config.yaml
parallel_block: true
beta1: 0.95
decay_fraction: 0.935
batch_tokens: 65536
Each number is 500 + 25 x the weight over its row's rms, rounded and kept within 0 to 999. Layers, rows and columns count from 0. Numbers have three digits each. The size before them is the row's rms in percent of the matrix's.

# layer 8 MLP up, 896x224, rms 0.196, rows 112-136, columns 56-111
099:480506463519504499497509491495502500540487493496471540477545541527513470486506505542488514514472495522523515499500490459517459497509508497532491535460506528486573531455
107:462479476464523533514519465486515502514485531529500520511529529514523500499502476464521491498481494512467538501482458472498491492459545523507494497501461547484516513451
096:490452492530471507502498485555510494551498490486482469474476502526486486489527475521492500463530533493506473509493530492438471473508484515506470462498487560475466487521
100:516530469439509462499519549512519530521462506508484511496499509482494515487471403468491521489520547515499495533493537469489483553494541535468492532505480539477486490501
097:514558471490519520482467449506521494536462469499504550480513497496500541508554524492530539524517491506528487522536502467465489453494497523504492476512530509494515504507
098:515508524490472535506527535525478468484506493500483480493472495509517466502526497487479497515498523484484498510495532531475477518488501500464517536513529514492502511459
097:513522475498465504492534542515501484506492475497443483505503501538506538500492513486511517487480510525482534500519540529422499474553488498535461560472458523522512483543
100:517532464453513523512495547503536502503510511512508494496534505528509495515555521504493475463450531505487505531487482486493430454502465426531547496521518424519531525496
098:479456533458447549452535534515522500508519504470506463500481484461488523509505530528517461493512525495460497526492497481495468539536519487476470482470508465489487524507
098:501509478457484477523493483502445495493490479478500532518499423495463481499515533525474499497463469511476486523499502533510505512539479526469477461502507501497584457513
102:525492466508518505603482526498451480520504489509508477535487499485494539482521507505463493463500466497491546487496470501497443523509505482476520509506508495456457499463
107:534534536531508488509534535507498508495500521495495512467484517471516503472499519508525524512435478512548472533484540487470474518535505474501528474487454478511487498536
096:507530483489528499528468508506447549530484442492500494478474521498464492518467482517483469509536494494463453503503480488530432517496517531482464519482477507482526505510
093:555476498438473501509510508504472513498505444506474510510497492560499526512485513498512472507501494490465490518515501501509487439472515455498546517477473432477531502536
106:522486535473501514497483456424485478532498485489477478534470520469481525530512529512495499511450508530548498479515468502532493496500498480499501456510505521504490500481
102:513542503520480526500478463480522510480519512494540508494434499539471489494492468501477473502531509469537493495489496444506467511485524496490529520558513495507500497475
101:508477480496466452528515479509530513511497463542524498489454456561492530505521479531520503521499546547488476525498509500523489498501523504515486473524510535511523528459
098:443465500536532518466482457514455485564527514533515494514525525468499485532525531486500548539475451516502480482494479456448538472483484505468484436504500509456501480491
097:483494476475502505491518461524498526459501551551502504506522518495447501509472513509523470493512536525465496526468499496484546503544494551508462502524496519529529469567
128:473475499517469487492473503476501465503501517525535479494526413495474510481525480484509501446460484527499467561513521534518454476469470476526493485529548486490490528470
100:502487474492526485511554481519457508476525505529508513473520465483519469472509463450518490496466552539457492496523469511486487496525487492498485458493519504547503510495
096:485489470532502501506484501485492494473508532484539538520507542528522491517457514525468501472491547521487445516531533511472490499495525477502494536472501499544462488495
105:495544466488460518514523481483491505482475483497485536503534492537519489508472496504459484523491466504494477508485498490494517523460537475473487461499514509530473496484
098:485491454543534487520466472457485519521477500510493566543498532529522511520510502520458487468498486458524541524526498511510506506506507466506505461526487523494529475481
113:474478530491496503474480547513537481508516486527500506492495525532503452499507550526507532460471538537510465448497522502527507535485486532504502491506477494503483547481
# layer 8 MLP down (transposed), 896x224, rms 0.182, rows 112-135, columns 56-111
100:557486543526496484505478460528504483491483506501499477485490495492520490502510494529526502439528495523469520484535466492506523512465493539533517534474470566494495516453
111:495521519520510543485497515498533515520489442501518529498512484521471511477511485529502483493497462560461507465524515517551548462470480512452532496486507545514458517533
090:518465456511499501523515524515504534538493521487543471480520533508497511491540498479486498539491487520458549525537466490498500493485501469487474507499522562551487513467
100:504522539508469475508481531456505420451497457490472505555495536514515444464459497501487502550520485498529519500456529520533485513493494514551482527491523531520512485495
100:524502501493484453517468507502540516497508499483543515503531490525487503505529491496486478523522536541491507534498482500516496495499513493518534495467520471512474464463
100:526497505532509494488509556539464490543545466515509496512465482520459524504437504456509498494530505484531491514502448537571500476526491510508465498472507507490489541490
100:482507481505480465524497479519484515474455489499504482487511511474511522483504516522505486498471506516479548482520479492468440487517512518487463546499494512513567488504
089:534523521475519531479489516530531466521496481486517483478487505490533490473519517516480492438530479498497488500529501506457492507500495499517500498533493502464509496453
106:524492492517502525483459438523526492501537468523505479459507512451458485481530497519528548516472490454516547538498523517488466477481483512508527510494513520482437497462
096:539507511510508500480523519498546497480521547516490460478518537502463507505466489482497537531480484500500514562477518479514494523512486466488477494512426493475441494472
093:515459471475487484484505488493506545470492462517496478496538525476497484504482507486508498485498534462528465553542518474504509510486476482514521510496471551483493516450
090:507483471458483505556453487507513509481539536475508502487518475499513520520554508466465551501490441507472528485516527500479467550505526528485466520498445479556490518459
103:496505536505539520462493493500492490507512474560542511510460513510463524485517485490496473474549493527511498515492497482483458531467506476467524512492510501502429516535
095:469483503487465502505505497514498536520501474476478517494472519479516512539523512487503475520532467510481515505501523472483500502476534520510486516489558492534488500459
091:509501485555483515521523475468510507478521544520523508516518517469480510481487477498507502466437460478478512520556508489519471500528503439553483487483521475483515431479
085:518519469505484529513531509518491517522531540468515495463521523517519503477509516497478478548468492489494480469507500479508463516486505487513530521515545530513545479499
093:498512496491474503484466532512512464498535432470487514497495493496513509484489485493475483515524528539518494451532494522548500464502520454510481538509494499558497478520
109:552476469541526500512531491527506527496512488487459521513517558495519480508514487461522483513479530486468483505501541490502476519524489468493432511513498507538489531512
095:444476514540515474486497529503486479476481495526506516513467496499506515464513504480543505537493455463493475494537509508482501497503504474529465505498420536517506502485
082:492483556518524473507481499481483490483540509476517515503504476472566514491507490509470492482528494517523475501481492514476516516491502488513482498520516484479494499490
097:505443496509511488477497495458482484475478525503502535496497534468496589543480461506498506550466506482504496525526500483516511535417461534497498515544522457524519443493
094:466478460484514480522472487455498467496535537466481500528506483519498441509540527487493557510494536492496475489509490490535476519512500496479503563465517503544545467515
098:512523534493440471522487481518521477495509461518456505475493471485485536494475546520493487459553546526481522452497516526496559486516450513516490490521503475479486492542
114:455515477483546495485510488484493470514512474477520456541472533471491468477465502527503527491474517468539480519467490478506493482482495466513482509512535552436488536490